Weights of a small GPT-style language model, trained from scratch on English Wikipedia.
Size: width 192, 6 heads of 32, vocabulary 8192.
Architecture: LayerNorm before each block, learned positions, biases.
Training: a variant of Muon for these matrices, 6342 steps.
Each number is 50 + 15 x the weight over its row's rms, rounded and kept within 0 to 99. Layers, rows and columns count from 0. The size before them is the row's rms in percent of the matrix's.

# v: layer 3 attention value, 192x192, rms 0.194, rows 160-191, columns 144-191
# o: layer 3 attention output (transposed), 192x192, rms 0.286, rows 160-191, columns 144-191
# gate: layer 3 MLP gate, 512x192, rms 0.144, rows 0-24, columns 144-191
# up: layer 3 MLP up, 512x192, rms 0.148, rows 0-24, columns 144-191
# down: layer 3 MLP down (transposed), 512x192, rms 0.115, rows 0-23, columns 144-191
v160 086:45 47 16 41 52 56 66 57 60 76 48 75 81 44 58 87 38 53 54 31 28 56 41 27 77 49 49 51 67 63 45 15 51 36 34 57 57 42 34 42 63 67 58 54 51 74 59 62
o160 084:46 36 79 71 58 66 42 54 44 33 44 44 49 70 44 34 42 15 30 64 65 63 53 50 38 56 67 56 67 79 75 64 51 44 26 46 23 59 48 54 36 25 35 42 60 51 49 43
v161 079:65 38 58 62 48 39 45 50 61 42 76 59 47 61 59 30 65 54 46 71 72 46 63 21 50 54 64 50 40 53 59 40 27 27 54 49 57 20 27 45 69 71 70 70 28 37 49 42
o161 075:31 57 32 05 53 62 75 30 44 47 41 46 62 40 60 50 39 30 63 51 42 24 57 53 56 34 53 36 67 63 60 37 72 78 66 23 56 39 63 32 60 30 37 74 54 59 48 25
v162 077:65 78 43 25 55 26 49 30 33 54 53 42 34 29 44 55 38 33 46 76 67 31 63 73 33 53 85 46 55 49 43 79 23 52 65 64 50 51 73 35 68 54 74 35 68 45 50 35
o162 078:28 45 56 27 40 39 69 19 68 71 57 40 19 26 59 41 68 47 43 15 47 50 65 46 53 69 63 78 58 43 63 43 46 60 32 50 48 69 34 65 77 63 52 31 65 56 28 52
v163 087:48 52 56 45 52 48 25 68 76 22 46 29 40 38 64 64 54 63 90 43 70 72 36 43 36 37 33 30 55 70 90 79 42 56 57 60 48 56 69 58 38 55 29 25 48 39 50 22
o163 092:47 46 41 36 71 19 51 51 80 94 26 50 51 49 74 35 53 58 28 50 33 53 80 55 53 42 19 60 35 36 44 23 75 49 46 54 51 65 11 40 71 57 49 57 61 45 35 33
v164 080:44 45 36 39 50 45 72 47 72 35 78 55 67 49 41 54 48 70 67 25 40 57 59 25 44 10 72 53 72 69 44 63 53 56 38 38 83 52 27 19 24 44 41 58 71 26 50 37
o164 078:61 54 54 77 40 45 30 71 72 24 36 42 34 51 69 59 49 36 34 61 22 41 40 43 42 58 49 60 38 30 30 47 78 48 14 45 35 59 35 42 53 46 56 25 43 59 48 31
v165 077:27 66 52 48 63 60 38 25 31 43 58 39 43 58 38 67 46 46 71 57 58 56 38 41 37 57 38 40 77 59 27 57 57 30 45 52 32 22 34 79 65 63 52 43 61 34 60 31
o165 072:45 34 37 25 74 60 68 76 67 58 35 51 63 59 15 71 75 26 89 21 30 34 29 50 48 54 74 86 28 69 49 66 51 42 34 32 28 71 35 14 36 38 59 55 28 64 64 49
v166 090:40 50 47 69 43 64 64 59 19 85 48 33 86 63 56 63 36 25 75 56 42 39 91 75 42 50 64 30 66 54 25 66 71 40 54 30 31 52 48 79 41 54 75 66 52 58 57 40
o166 090:40 44 57 49 72 34 67 42 66 17 50 63 61 31 46 26 66 43 47 82 44 55 11 65 28 41 67 78 57 45 58 33 41 63 73 44 64 60 46 79 44 57 38 56 60 54 29 62
v167 082:46 49 58 40 54 55 48 56 39 72 26 68 63 15 72 54 41 56 91 43 54 44 58 68 59 47 47 38 28 33 52 48 53 60 49 14 60 45 78 50 63 53 60 89 71 51 31 30
o167 073:49 63 71 74 53 45 50 49 67 39 55 27 40 61 68 54 35 49 34 66 31 63 50 48 55 59 43 56 66 46 39 66 39 40 24 43 47 43 48 49 49 61 62 39 43 29 54 54
v168 077:22 53 42 39 35 34 45 61 42 37 56 92 21 72 56 62 46 47 61 55 12 63 57 27 57 57 73 39 55 67 40 71 34 60 56 62 32 45 59 49 28 80 25 29 74 14 31 63
o168 069:62 26 75 69 65 26 32 78 54 54 47 44 43 71 55 64 41 48 43 72 73 49 31 71 69 50 28 59 22 44 39 68 61 37 36 45 48 64 38 61 57 48 78 62 41 85 40 19
v169 082:55 55 49 38 41 46 23 63 52 72 70 38 53 24 44 39 55 71 57 61 49 38 52 65 52 34 45 46 66 69 40 35 47 60 52 24 65 75 29 42 28 61 52 59 33 86 54 46
o169 083:37 31 52 56 64 60 37 38 35 37 40 60 59 64 27 54 87 33 70 58 30 34 60 44 45 50 41 53 49 54 67 28 36 75 50 61 67 35 60 66 53 51 53 36 49 08 48 56
v170 067:74 38 50 69 33 44 18 38 57 39 43 68 46 60 66 43 59 29 47 40 67 41 51 44 41 37 72 27 50 41 58 48 38 35 28 63 58 32 47 59 65 67 29 37 75 70 25 31
o170 061:36 49 67 26 47 60 44 59 56 65 46 66 62 34 38 44 40 36 68 70 69 47 80 27 71 45 35 71 63 54 46 43 43 53 46 40 27 62 71 77 47 50 51 29 56 54 25 35
v171 079:62 68 37 23 61 50 56 60 75 36 72 33 32 46 60 88 57 68 46 37 42 66 48 45 53 47 40 49 35 49 56 61 68 86 51 57 33 34 61 10 63 64 43 40 43 61 56 50
o171 079:46 56 70 62 24 44 49 78 50 47 76 53 43 38 64 20 52 52 52 58 82 53 48 68 19 34 70 27 34 26 53 62 85 37 54 17 40 53 33 80 51 29 31 25 58 46 57 43
v172 089:68 41 86 64 65 42 60 34 53 46 47 72 64 34 41 60 84 80 21 59 62 46 37 43 68 58 44 17 42 58 72 66 55 37 23 43 38 60 77 50 56 37 33 59 69 52 36 52
o172 085:37 54 53 42 44 37 65 58 62 69 71 55 30 24 71 11 41 53 51 25 78 42 52 69 55 31 55 41 70 19 31 58 63 57 54 39 58 53 42 74 50 73 57 57 48 75 61 42
v173 086:67 36 51 78 55 47 05 56 62 55 33 43 54 37 61 63 60 31 27 52 59 66 39 46 27 32 35 65 52 58 44 54 50 50 42 58 72 61 84 63 57 65 41 55 58 71 82 70
o173 086:52 65 45 50 22 43 37 61 54 28 78 59 37 61 43 62 51 41 46 85 53 66 69 55 56 31 78 39 28 70 62 44 51 40 51 59 51 50 41 27 31 42 48 47 74 28 26 43
v174 087:66 59 42 59 12 32 47 36 38 43 53 24 35 47 51 64 40 47 38 48 85 42 58 43 47 22 51 82 65 26 51 47 31 49 64 39 99 69 37 62 20 64 52 48 38 66 47 69
o174 082:19 47 37 52 47 66 73 39 46 80 54 51 47 64 30 54 60 48 49 61 44 49 42 17 32 76 60 53 41 83 50 55 56 72 31 64 38 58 56 36 40 42 55 41 36 10 57 55
v175 083:34 36 77 51 68 34 61 30 29 64 77 28 33 47 49 49 57 26 59 58 42 33 46 46 27 51 68 37 24 41 66 21 54 51 48 47 31 57 49 57 61 60 49 46 74 38 65 51
o175 078:58 47 12 49 44 36 47 50 53 47 39 45 63 72 50 61 43 37 62 37 41 56 15 70 74 50 39 62 57 28 31 56 67 50 43 37 43 47 40 39 65 65 60 45 43 68 19 54
v176 076:67 25 40 41 48 71 56 34 44 47 50 69 55 42 54 71 47 30 65 52 18 61 64 47 43 47 79 55 43 53 50 54 43 43 28 72 33 50 56 82 69 47 33 41 27 52 80 51
o176 075:41 53 28 45 74 55 48 58 47 63 61 60 66 55 43 24 48 59 15 31 74 62 38 30 70 36 49 41 63 44 59 61 48 40 53 55 50 45 20 48 56 33 60 41 41 66 16 33
v177 077:52 37 82 71 47 33 54 23 72 36 54 58 66 47 58 60 70 47 43 14 50 61 48 64 59 50 40 52 48 57 71 56 52 36 83 45 12 61 71 63 54 66 31 62 40 81 69 90
o177 070:50 71 09 53 33 48 53 81 30 68 45 35 30 53 48 59 53 33 64 81 60 41 75 41 33 46 66 51 45 48 42 53 56 62 50 82 36 35 48 59 54 53 49 35 43 35 42 49
v178 084:65 52 32 56 45 51 48 38 57 50 70 38 67 40 28 32 39 71 58 56 59 43 46 69 35 59 37 57 60 51 57 25 40 31 74 49 57 56 57 59 39 49 57 40 73 71 72 71
o178 078:42 51 49 39 49 52 27 57 55 25 64 62 60 59 72 66 60 33 65 51 28 78 37 36 51 47 60 39 32 43 54 56 65 67 32 47 76 38 44 87 78 53 69 33 38 42 42 48
v179 080:48 32 71 40 64 75 45 55 35 49 46 48 69 58 53 50 30 73 55 49 84 36 20 45 63 24 67 36 54 57 49 08 42 61 77 59 69 57 22 44 37 68 56 10 47 58 88 98
o179 078:51 57 39 50 53 39 49 30 60 42 48 40 38 74 38 66 48 31 63 56 30 60 76 55 45 75 45 55 50 79 41 59 70 73 29 45 41 29 64 39 76 48 30 37 37 69 68 44
v180 088:49 57 57 27 40 68 58 58 54 48 51 58 57 29 41 41 34 48 25 70 86 67 26 72 31 58 72 58 22 33 74 40 63 41 47 30 36 65 73 75 48 53 55 56 59 55 75 60
o180 089:64 53 40 21 26 36 70 49 32 49 67 38 35 45 42 52 46 52 72 15 58 51 55 54 41 32 27 09 49 65 73 65 43 56 27 46 61 60 50 46 46 56 41 35 56 59 56 39
v181 077:28 35 41 44 49 70 83 72 46 54 55 53 50 81 59 79 43 36 52 56 40 35 69 64 52 32 50 49 35 54 41 66 54 27 52 57 76 39 28 57 43 52 60 26 63 68 49 69
o181 070:68 66 81 49 88 43 28 60 51 32 51 60 57 36 20 19 45 89 64 57 63 61 36 30 25 62 69 51 61 38 58 61 39 50 49 67 37 30 70 34 38 73 39 55 51 33 60 41
v182 084:53 31 53 56 27 22 56 50 65 37 50 37 46 51 85 51 68 42 57 52 62 47 62 25 59 11 43 66 42 31 60 62 51 51 77 72 45 56 54 64 63 50 37 62 30 66 40 41
o182 088:36 84 50 54 75 58 48 61 50 82 53 61 44 40 26 59 54 57 40 53 38 37 48 59 65 21 31 49 45 76 47 38 65 27 66 36 36 49 26 62 45 40 49 44 85 41 36 52
v183 078:46 41 49 43 58 35 28 73 54 58 55 35 58 65 39 35 46 63 43 35 52 42 69 32 29 57 32 52 46 40 45 21 42 27 49 70 78 70 28 68 59 34 63 39 53 64 75 28
o183 075:27 39 57 50 36 39 38 52 46 54 40 57 65 47 28 66 85 25 53 61 54 65 64 39 64 51 55 50 79 60 51 53 39 42 44 46 59 56 46 23 53 50 51 48 87 54 45 44
v184 085:55 32 53 89 57 47 65 04 31 47 70 72 51 55 63 43 32 61 48 43 70 61 62 63 58 54 45 37 59 56 53 70 53 50 40 39 39 07 52 29 69 26 44 36 62 55 45 75
o184 085:43 37 48 53 51 49 26 71 59 35 68 29 68 48 43 58 33 34 57 41 66 59 31 55 70 61 44 39 31 43 29 48 36 18 67 62 36 44 80 56 50 67 65 58 26 83 66 54
v185 074:34 23 60 53 28 50 64 57 52 47 62 42 36 41 35 36 64 64 41 35 82 56 41 45 44 37 57 66 64 71 37 44 34 52 46 77 54 48 17 53 60 31 66 37 38 51 53 40
o185 066:62 50 00 38 36 34 60 37 41 60 37 42 34 49 77 53 31 63 59 27 44 25 55 54 49 69 41 31 53 52 60 39 60 39 37 53 51 46 74 41 61 47 29 33 49 57 73 54
v186 088:29 30 71 67 61 49 77 58 65 42 56 21 29 72 24 53 47 69 36 64 40 48 53 47 46 57 50 39 75 63 51 40 53 55 48 19 64 65 26 53 09 31 15 50 50 42 79 39
o186 084:65 39 66 40 62 59 40 43 45 46 35 87 49 60 42 62 59 51 83 73 31 58 33 78 25 37 28 70 53 43 53 34 51 65 43 52 59 56 58 46 55 51 70 75 18 67 58 39
v187 092:41 48 30 50 45 61 50 81 56 71 42 72 51 58 47 38 41 47 34 45 55 58 41 81 18 58 48 63 36 38 35 41 27 63 30 55 67 53 42 68 58 53 63 67 49 66 41 86
o187 091:61 66 54 62 29 56 55 30 53 23 55 28 47 57 60 64 66 36 69 43 52 71 59 37 49 70 60 39 32 84 50 48 34 32 48 58 44 57 39 30 53 42 34 58 77 24 45 50
v188 076:49 47 17 67 61 73 56 52 74 64 64 53 55 24 68 42 44 30 36 62 75 42 39 40 46 63 39 14 69 47 42 30 39 63 42 54 59 24 40 22 65 49 39 32 34 65 83 13
o188 075:43 54 46 63 54 84 60 41 42 57 60 46 50 71 36 72 46 34 68 53 80 35 42 26 53 48 60 75 46 49 23 38 42 52 50 30 22 30 64 57 43 23 62 44 36 67 36 83
v189 082:40 23 36 63 67 73 30 73 64 80 75 37 28 57 65 63 75 34 42 62 50 55 58 49 68 68 44 47 38 20 58 50 71 34 49 68 47 47 39 73 48 45 57 38 70 49 59 82
o189 082:60 64 54 47 75 71 64 46 41 53 45 80 76 58 43 50 46 68 46 45 92 71 43 53 36 66 73 40 61 53 31 37 41 30 68 62 56 31 39 72 45 62 35 31 65 18 31 59
v190 078:74 48 44 22 31 21 51 67 36 38 89 55 53 68 54 61 49 27 59 38 41 47 40 15 52 30 60 42 46 62 38 53 51 38 54 51 69 31 52 16 51 56 57 39 67 16 46 59
o190 078:45 31 60 60 62 44 33 54 66 68 07 36 53 64 38 56 32 47 69 45 21 40 30 56 42 58 83 35 46 52 65 63 68 39 74 55 39 57 38 55 55 42 08 60 32 39 27 41
v191 088:41 39 56 43 34 70 26 45 55 48 44 63 69 61 46 50 75 39 64 68 40 45 61 48 51 44 15 15 52 36 37 51 51 75 67 36 70 48 57 54 61 51 23 61 72 33 50 64
o191 086:43 66 68 52 62 48 54 52 70 74 42 37 55 44 61 66 39 56 35 37 31 69 50 59 49 71 66 78 22 24 28 48 56 65 16 62 44 32 34 70 64 57 48 51 16 45 54 16
gate0 096:45 50 53 53 79 60 47 38 55 43 47 59 59 75 34 13 50 63 32 67 31 48 34 29 61 46 65 02 55 52 63 78 32 55 22 36 37 49 42 55 63 53 36 28 22 71 65 18
up0 086:52 24 42 41 66 42 52 45 62 40 73 64 37 49 46 41 34 62 30 67 53 21 49 87 44 50 80 35 65 59 44 65 66 72 32 61 16 48 49 53 37 39 34 50 50 61 52 26
down0 118:67 56 59 73 48 58 46 59 42 31 43 45 62 49 39 41 53 57 56 12 53 50 63 45 50 34 35 71 17 44 78 30 52 52 50 43 51 48 58 42 25 29 76 50 57 56 30 57
gate1 097:62 61 34 75 73 42 49 13 43 48 46 56 52 64 47 35 38 61 57 68 60 43 67 76 39 34 47 43 65 36 64 29 50 69 35 60 34 45 42 64 36 55 57 30 46 66 35 26
up1 096:42 56 69 40 56 57 59 42 53 52 37 28 51 31 38 40 37 41 43 54 37 59 31 33 44 49 34 42 76 61 53 90 32 50 61 52 70 53 38 58 73 44 58 51 59 37 50 65
down1 104:53 59 65 35 29 51 70 58 64 63 54 63 36 57 65 30 41 55 33 41 52 75 50 36 46 34 36 52 47 32 25 42 36 58 29 55 36 53 57 75 37 82 40 66 58 40 56 49
gate2 096:37 30 57 54 76 58 60 64 51 60 35 68 64 78 77 47 33 66 26 28 32 56 29 39 46 38 59 30 54 41 43 56 55 37 58 17 19 70 61 49 29 64 36 47 38 31 42 59
up2 087:59 57 60 60 42 25 88 23 55 24 60 48 30 20 64 49 48 57 52 40 74 45 51 53 36 65 31 50 40 26 67 52 54 68 45 58 62 81 47 36 64 77 57 49 44 30 60 15
down2 032:52 49 65 92 61 51 19 67 36 56 50 41 12 58 45 38 28 38 53 50 31 64 59 63 45 55 62 52 69 25 34 62 64 33 63 48 66 28 77 61 54 36 76 58 35 50 36 46
gate3 081:52 64 57 55 49 32 44 44 53 51 50 70 38 62 62 53 54 63 59 42 40 48 42 27 48 39 28 85 41 68 50 69 29 38 34 39 68 20 46 54 49 45 67 51 30 66 62 46
up3 080:71 61 53 62 51 59 47 74 78 44 60 51 62 31 76 36 29 41 31 54 46 53 71 56 50 46 65 21 43 45 58 52 43 44 53 62 43 61 48 42 59 78 47 42 49 69 19 25
down3 079:53 72 55 57 70 43 31 51 54 33 45 37 37 64 25 60 50 33 40 57 76 25 44 47 75 56 56 28 39 32 60 40 54 46 43 56 67 34 56 52 20 57 25 45 79 56 49 62
gate4 092:56 24 39 65 73 58 41 62 39 71 45 56 42 32 49 31 38 59 47 60 41 55 42 43 60 48 76 49 29 72 42 46 71 38 53 54 45 49 63 64 56 53 34 28 61 23 55 54
up4 090:62 83 24 22 46 34 36 60 62 46 45 60 43 67 32 47 73 52 54 47 42 52 69 39 54 72 38 53 58 51 44 68 40 39 64 58 50 41 32 22 23 60 50 40 70 83 37 66
down4 106:55 56 51 48 38 29 59 42 45 56 51 53 41 47 60 57 50 47 58 65 67 34 89 38 50 59 38 68 54 42 61 49 31 70 61 59 33 55 43 58 36 52 38 40 63 75 67 59
gate5 099:45 53 62 53 73 46 89 56 54 44 43 37 52 42 64 66 74 55 69 63 42 49 56 45 27 38 58 44 38 28 49 85 63 69 51 54 45 65 62 69 49 53 47 58 21 44 57 54
up5 102:53 49 59 60 32 45 44 55 37 47 53 57 19 42 37 27 27 57 19 66 66 37 43 45 90 52 39 58 71 67 28 26 64 50 62 69 28 37 47 51 46 38 40 46 52 64 70 56
down5 094:33 46 44 65 40 42 42 58 36 76 71 39 16 43 27 60 81 53 41 31 59 71 20 45 71 56 72 66 73 57 56 58 30 34 54 46 62 55 59 43 42 44 53 68 58 53 60 68
gate6 098:36 28 42 58 50 78 65 41 50 45 78 46 68 53 49 65 72 28 55 83 27 60 56 61 34 57 67 27 56 31 37 45 63 39 60 57 24 81 56 51 43 27 18 38 53 30 44 71
up6 098:54 28 36 56 53 78 63 50 58 61 57 48 64 78 51 62 63 42 69 45 18 19 24 54 54 53 82 29 49 15 73 57 59 53 54 53 44 80 47 44 31 41 27 50 31 50 54 49
down6 086:49 47 57 31 54 47 60 19 52 54 42 63 47 72 30 59 53 61 35 36 24 49 74 87 28 48 49 54 60 52 66 57 60 25 54 49 55 57 66 27 48 40 49 52 59 28 42 45
gate7 111:41 43 74 54 57 64 68 80 66 45 59 66 51 52 63 44 38 56 32 47 55 39 61 29 29 53 47 60 55 29 45 34 39 17 59 58 30 52 73 59 31 56 42 38 46 29 30 59
up7 107:57 41 76 43 45 71 58 48 44 62 31 51 45 36 47 67 23 54 63 63 61 64 39 21 38 67 36 73 35 44 04 53 44 25 58 60 44 20 48 40 47 65 75 60 51 50 59 59
down7 109:63 45 67 42 49 37 47 61 44 19 58 43 53 44 56 58 46 45 20 60 56 39 40 66 52 46 39 57 34 26 47 43 38 50 48 72 28 66 50 38 80 50 68 63 33 53 69 51
gate8 094:73 46 25 52 59 58 66 55 56 54 66 46 57 47 17 63 46 52 57 52 62 57 12 39 65 65 25 47 63 37 30 49 91 26 57 43 75 59 27 40 54 68 38 48 47 48 44 39
up8 086:68 62 28 68 49 28 43 61 49 43 59 54 38 32 39 61 44 58 67 51 38 23 34 54 59 66 19 70 61 40 40 51 71 26 61 55 63 41 30 58 28 44 38 34 20 58 40 17
down8 099:56 38 40 08 93 30 47 74 58 39 53 48 60 42 54 23 47 54 54 73 38 53 57 33 27 49 49 49 29 61 57 27 68 46 18 33 49 72 48 52 31 34 42 46 45 26 55 58
gate9 098:52 45 68 46 28 45 30 68 50 76 49 44 41 65 41 50 59 22 65 54 72 48 53 29 23 42 68 64 65 67 45 42 57 54 72 66 80 43 48 68 72 20 42 43 36 70 35 74
up9 104:40 67 33 56 75 58 64 57 52 09 61 48 35 43 60 43 12 60 50 50 20 36 64 59 76 67 51 41 62 41 52 46 47 42 31 72 42 23 50 56 50 78 60 55 74 56 64 43
down9 089:40 65 59 76 49 61 51 12 60 34 53 48 54 41 62 60 36 57 39 51 51 70 34 59 86 61 28 58 34 47 42 38 42 43 48 21 25 63 64 58 45 53 37 59 50 33 62 33
gate10 100:39 67 47 64 33 33 56 37 44 49 68 63 67 28 59 61 43 47 61 47 38 44 61 34 36 61 70 15 60 39 36 67 21 76 54 64 48 37 58 47 46 72 54 16 69 66 50 54
up10 114:72 61 71 54 38 27 52 25 65 61 78 43 99 37 45 54 38 47 49 63 34 57 48 44 38 23 54 54 70 30 19 67 45 51 41 55 41 41 50 45 69 64 69 48 70 30 44 77
down10 142:69 33 66 15 66 27 29 42 35 56 62 57 92 30 70 50 43 44 24 58 50 49 20 45 62 34 48 39 43 53 54 81 80 66 57 40 44 47 48 45 55 25 68 61 56 42 46 64
gate11 107:24 39 49 22 34 41 55 44 30 70 50 84 51 35 55 59 26 45 60 36 42 30 46 45 65 54 51 44 61 58 20 40 62 50 25 12 50 60 43 28 51 77 64 69 83 77 63 66
up11 112:31 28 63 36 32 47 37 54 39 43 67 77 56 43 40 81 23 73 66 53 69 52 55 51 67 55 44 50 50 55 32 37 44 42 56 50 42 57 63 55 47 63 44 69 66 57 53 69
down11 109:42 56 52 38 21 43 30 47 33 38 38 12 62 40 52 47 48 64 50 31 33 91 29 55 52 58 61 76 21 28 28 35 26 50 83 50 42 55 62 85 68 41 44 52 70 46 71 61
gate12 098:59 46 57 52 15 50 69 66 60 68 61 18 50 44 88 52 49 59 53 39 58 21 42 28 50 26 76 60 54 49 13 45 47 31 58 57 34 50 32 63 36 34 46 42 47 24 54 70
up12 100:38 58 39 75 82 49 77 40 40 40 42 66 58 58 42 45 47 59 47 41 42 39 54 62 73 65 23 53 36 27 64 25 58 67 54 60 51 39 79 00 52 57 42 49 61 50 44 23
down12 120:17 63 72 53 50 49 40 41 54 17 39 45 62 64 49 58 44 42 67 52 65 43 13 69 17 45 53 38 60 31 66 84 50 49 59 49 68 53 54 32 47 36 28 47 76 56 39 29
gate13 108:62 24 68 47 64 78 35 40 41 46 42 71 45 61 50 57 60 84 42 41 46 61 22 34 69 46 45 90 54 39 33 63 52 76 59 54 78 20 58 48 60 47 56 45 66 69 24 45
up13 104:31 48 55 36 47 49 21 35 68 42 47 73 16 64 32 53 74 63 46 73 85 36 57 23 55 39 45 73 41 44 57 68 52 65 75 54 81 55 58 63 61 64 36 48 77 57 66 50
down13 115:61 42 47 38 34 50 48 56 24 27 73 65 41 66 14 51 39 38 57 35 29 70 36 83 74 41 68 71 60 71 42 57 50 71 64 51 62 48 56 56 51 69 41 51 88 28 41 76
gate14 098:37 19 53 53 67 61 42 33 37 55 62 53 41 60 59 59 77 54 50 44 78 46 34 36 57 38 54 67 62 60 48 61 40 38 50 28 48 74 65 28 57 47 49 55 51 12 50 49
up14 095:32 25 38 61 58 89 45 60 57 53 45 40 51 32 80 17 32 49 62 21 52 61 41 57 38 46 55 49 38 52 45 14 51 64 22 62 31 60 57 51 41 80 61 43 61 42 55 49
down14 138:66 74 25 64 66 52 51 55 54 38 45 44 56 46 62 70 94 56 17 26 47 66 59 43 56 35 62 51 39 45 40 75 20 45 74 41 35 35 30 50 36 52 44 40 57 60 58 56
gate15 107:41 50 30 38 39 68 56 49 42 54 50 48 37 52 60 53 62 48 55 38 62 52 49 31 71 35 22 35 57 45 39 53 56 60 60 37 85 39 33 45 63 46 06 54 68 45 53 20
up15 105:54 57 54 40 19 51 41 37 47 64 55 51 50 66 54 31 34 39 35 40 25 53 43 58 70 36 58 57 29 71 48 77 44 51 35 63 70 22 48 58 43 48 37 57 39 40 25 67
down15 094:30 60 71 32 57 27 61 49 65 23 69 34 50 78 66 61 43 61 39 32 39 50 41 50 74 61 57 55 44 71 38 27 58 63 44 57 54 19 41 28 37 53 65 52 57 44 44 38
gate16 097:76 63 56 40 31 37 48 76 36 44 42 50 69 32 18 59 40 39 37 45 36 69 52 63 85 55 76 50 59 43 66 39 70 40 81 60 36 49 34 43 72 28 23 37 46 46 48 44
up16 091:49 76 56 36 51 35 49 55 54 26 49 37 46 44 61 47 42 47 55 24 45 62 60 54 72 24 50 62 61 47 49 58 56 63 71 41 72 44 48 53 61 32 70 55 49 38 51 26
down16 104:32 28 30 43 38 54 25 53 34 43 49 34 72 43 79 37 22 47 21 72 24 52 23 43 63 69 74 52 49 29 73 88 42 46 62 51 44 56 51 37 74 54 48 29 55 32 69 38
gate17 089:73 52 56 74 43 68 68 39 62 59 39 38 53 45 40 60 57 57 64 69 37 47 36 48 73 49 36 49 32 56 52 62 70 58 23 51 68 53 19 38 32 32 65 76 32 27 47 75
up17 078:67 75 32 74 48 39 67 47 67 42 67 48 45 31 50 24 51 63 67 87 35 42 60 62 34 40 52 36 71 30 48 57 51 48 41 42 64 35 65 70 30 57 42 57 47 74 31 29
down17 060:49 50 59 53 39 93 25 44 67 49 47 33 38 54 37 40 68 59 60 57 62 68 51 50 73 51 58 56 60 33 29 46 41 59 61 56 53 35 48 31 48 20 37 34 42 51 51 30
gate18 105:48 51 31 42 38 35 64 35 65 86 41 34 55 39 34 42 55 49 63 09 48 45 86 17 66 46 35 61 54 73 34 59 33 54 49 56 67 41 43 52 53 48 34 44 64 78 54 47
up18 110:64 52 23 09 74 74 31 41 11 29 51 76 68 57 36 52 65 34 62 46 31 74 62 58 33 45 46 37 81 70 55 52 50 45 51 41 39 66 60 77 50 45 47 50 28 52 36 77
down18 098:90 55 44 55 38 69 47 48 90 23 60 56 60 57 68 68 68 47 42 42 78 61 42 39 38 48 63 62 32 28 44 51 55 64 45 24 59 27 77 44 18 56 38 54 48 76 34 44
gate19 091:46 52 62 58 44 58 39 59 28 44 30 57 63 52 49 59 31 54 42 48 60 47 54 28 80 63 37 35 52 02 69 38 51 36 24 54 56 32 48 57 54 76 55 50 71 55 76 38
up19 080:44 48 58 74 49 56 51 45 52 70 34 47 28 33 82 68 28 61 33 36 56 72 94 57 54 61 22 37 54 51 31 40 82 50 67 30 53 39 73 48 70 67 50 34 44 74 59 53
down19 051:24 62 61 49 50 80 51 21 41 32 61 74 27 16 63 63 56 32 25 49 55 57 42 86 51 39 41 65 33 46 48 47 63 71 39 26 46 64 27 61 82 38 40 48 30 39 46 46
gate20 098:49 56 68 28 49 30 57 45 67 65 58 27 40 47 39 47 61 51 48 61 44 70 56 56 19 42 73 42 88 39 70 38 79 33 35 42 46 33 73 83 35 35 25 40 44 31 57 89
up20 098:38 43 84 52 45 19 64 59 38 34 46 53 41 71 61 53 74 52 44 29 62 52 91 37 34 47 72 61 79 57 53 54 39 05 38 64 57 50 47 45 54 47 53 49 47 33 49 42
down20 105:70 27 44 32 69 62 36 60 49 22 35 68 63 36 31 38 63 31 64 48 58 70 37 66 65 31 72 55 74 41 47 36 61 61 64 62 46 48 56 54 37 31 73 80 28 56 64 32
gate21 111:54 59 04 54 54 64 66 53 27 55 43 38 40 67 50 47 32 65 38 32 62 68 64 17 25 35 63 42 68 58 35 32 45 59 61 69 55 55 55 36 51 43 55 54 59 40 54 46
up21 115:79 38 48 14 38 53 59 81 36 57 21 61 30 67 42 57 56 58 50 72 50 42 35 10 52 52 51 58 55 63 62 47 64 58 52 44 61 48 53 19 39 53 37 50 55 25 56 39
down21 087:46 22 50 26 40 27 66 38 60 39 40 48 53 28 35 25 46 70 29 41 47 46 53 25 74 65 79 49 52 27 63 76 05 63 34 46 43 35 55 37 65 56 69 39 58 27 73 21
gate22 089:47 40 42 38 48 19 44 53 65 63 41 34 60 48 23 52 57 44 47 45 40 28 37 43 43 28 40 27 41 32 37 36 60 52 56 44 66 40 65 87 30 57 67 48 54 87 37 48
up22 091:32 34 41 61 51 29 55 41 67 53 44 49 52 68 39 45 61 44 49 48 42 38 44 57 42 15 36 20 35 29 23 43 51 54 39 47 58 55 46 64 41 42 64 46 45 76 35 42
down22 104:80 61 39 59 51 58 63 70 53 33 37 24 41 57 42 59 30 55 55 50 06 70 52 10 48 68 62 51 45 40 20 50 47 64 32 45 61 44 67 35 49 23 49 29 53 52 53 51
gate23 103:47 34 59 60 71 53 51 29 54 37 51 39 48 40 49 73 41 51 60 55 66 60 52 24 63 48 42 54 42 64 31 28 34 56 39 35 59 76 46 13 30 42 43 72 85 59 36 55
up23 111:51 41 43 17 68 71 60 41 63 45 28 42 63 45 60 55 37 64 25 58 42 31 53 54 59 72 75 25 62 55 71 51 39 78 50 70 40 51 58 37 55 46 55 49 40 36 42 59
down23 123:39 52 57 37 28 70 67 43 29 40 65 56 62 55 61 09 38 00 24 47 52 46 48 55 46 45 37 75 40 32 74 48 80 58 48 70 48 31 37 84 52 41 75 34 32 33 55 39
gate24 081:51 82 51 54 50 57 62 64 61 42 56 72 56 64 63 38 47 37 78 47 17 28 83 57 37 65 60 29 50 43 59 59 42 64 27 42 63 50 68 26 51 41 38 45 47 52 45 37
up24 083:42 65 46 52 58 53 64 54 51 39 60 66 69 42 58 45 18 51 74 40 46 27 65 62 38 67 42 49 41 49 25 74 64 83 47 50 32 56 52 27 56 53 43 36 79 55 19 45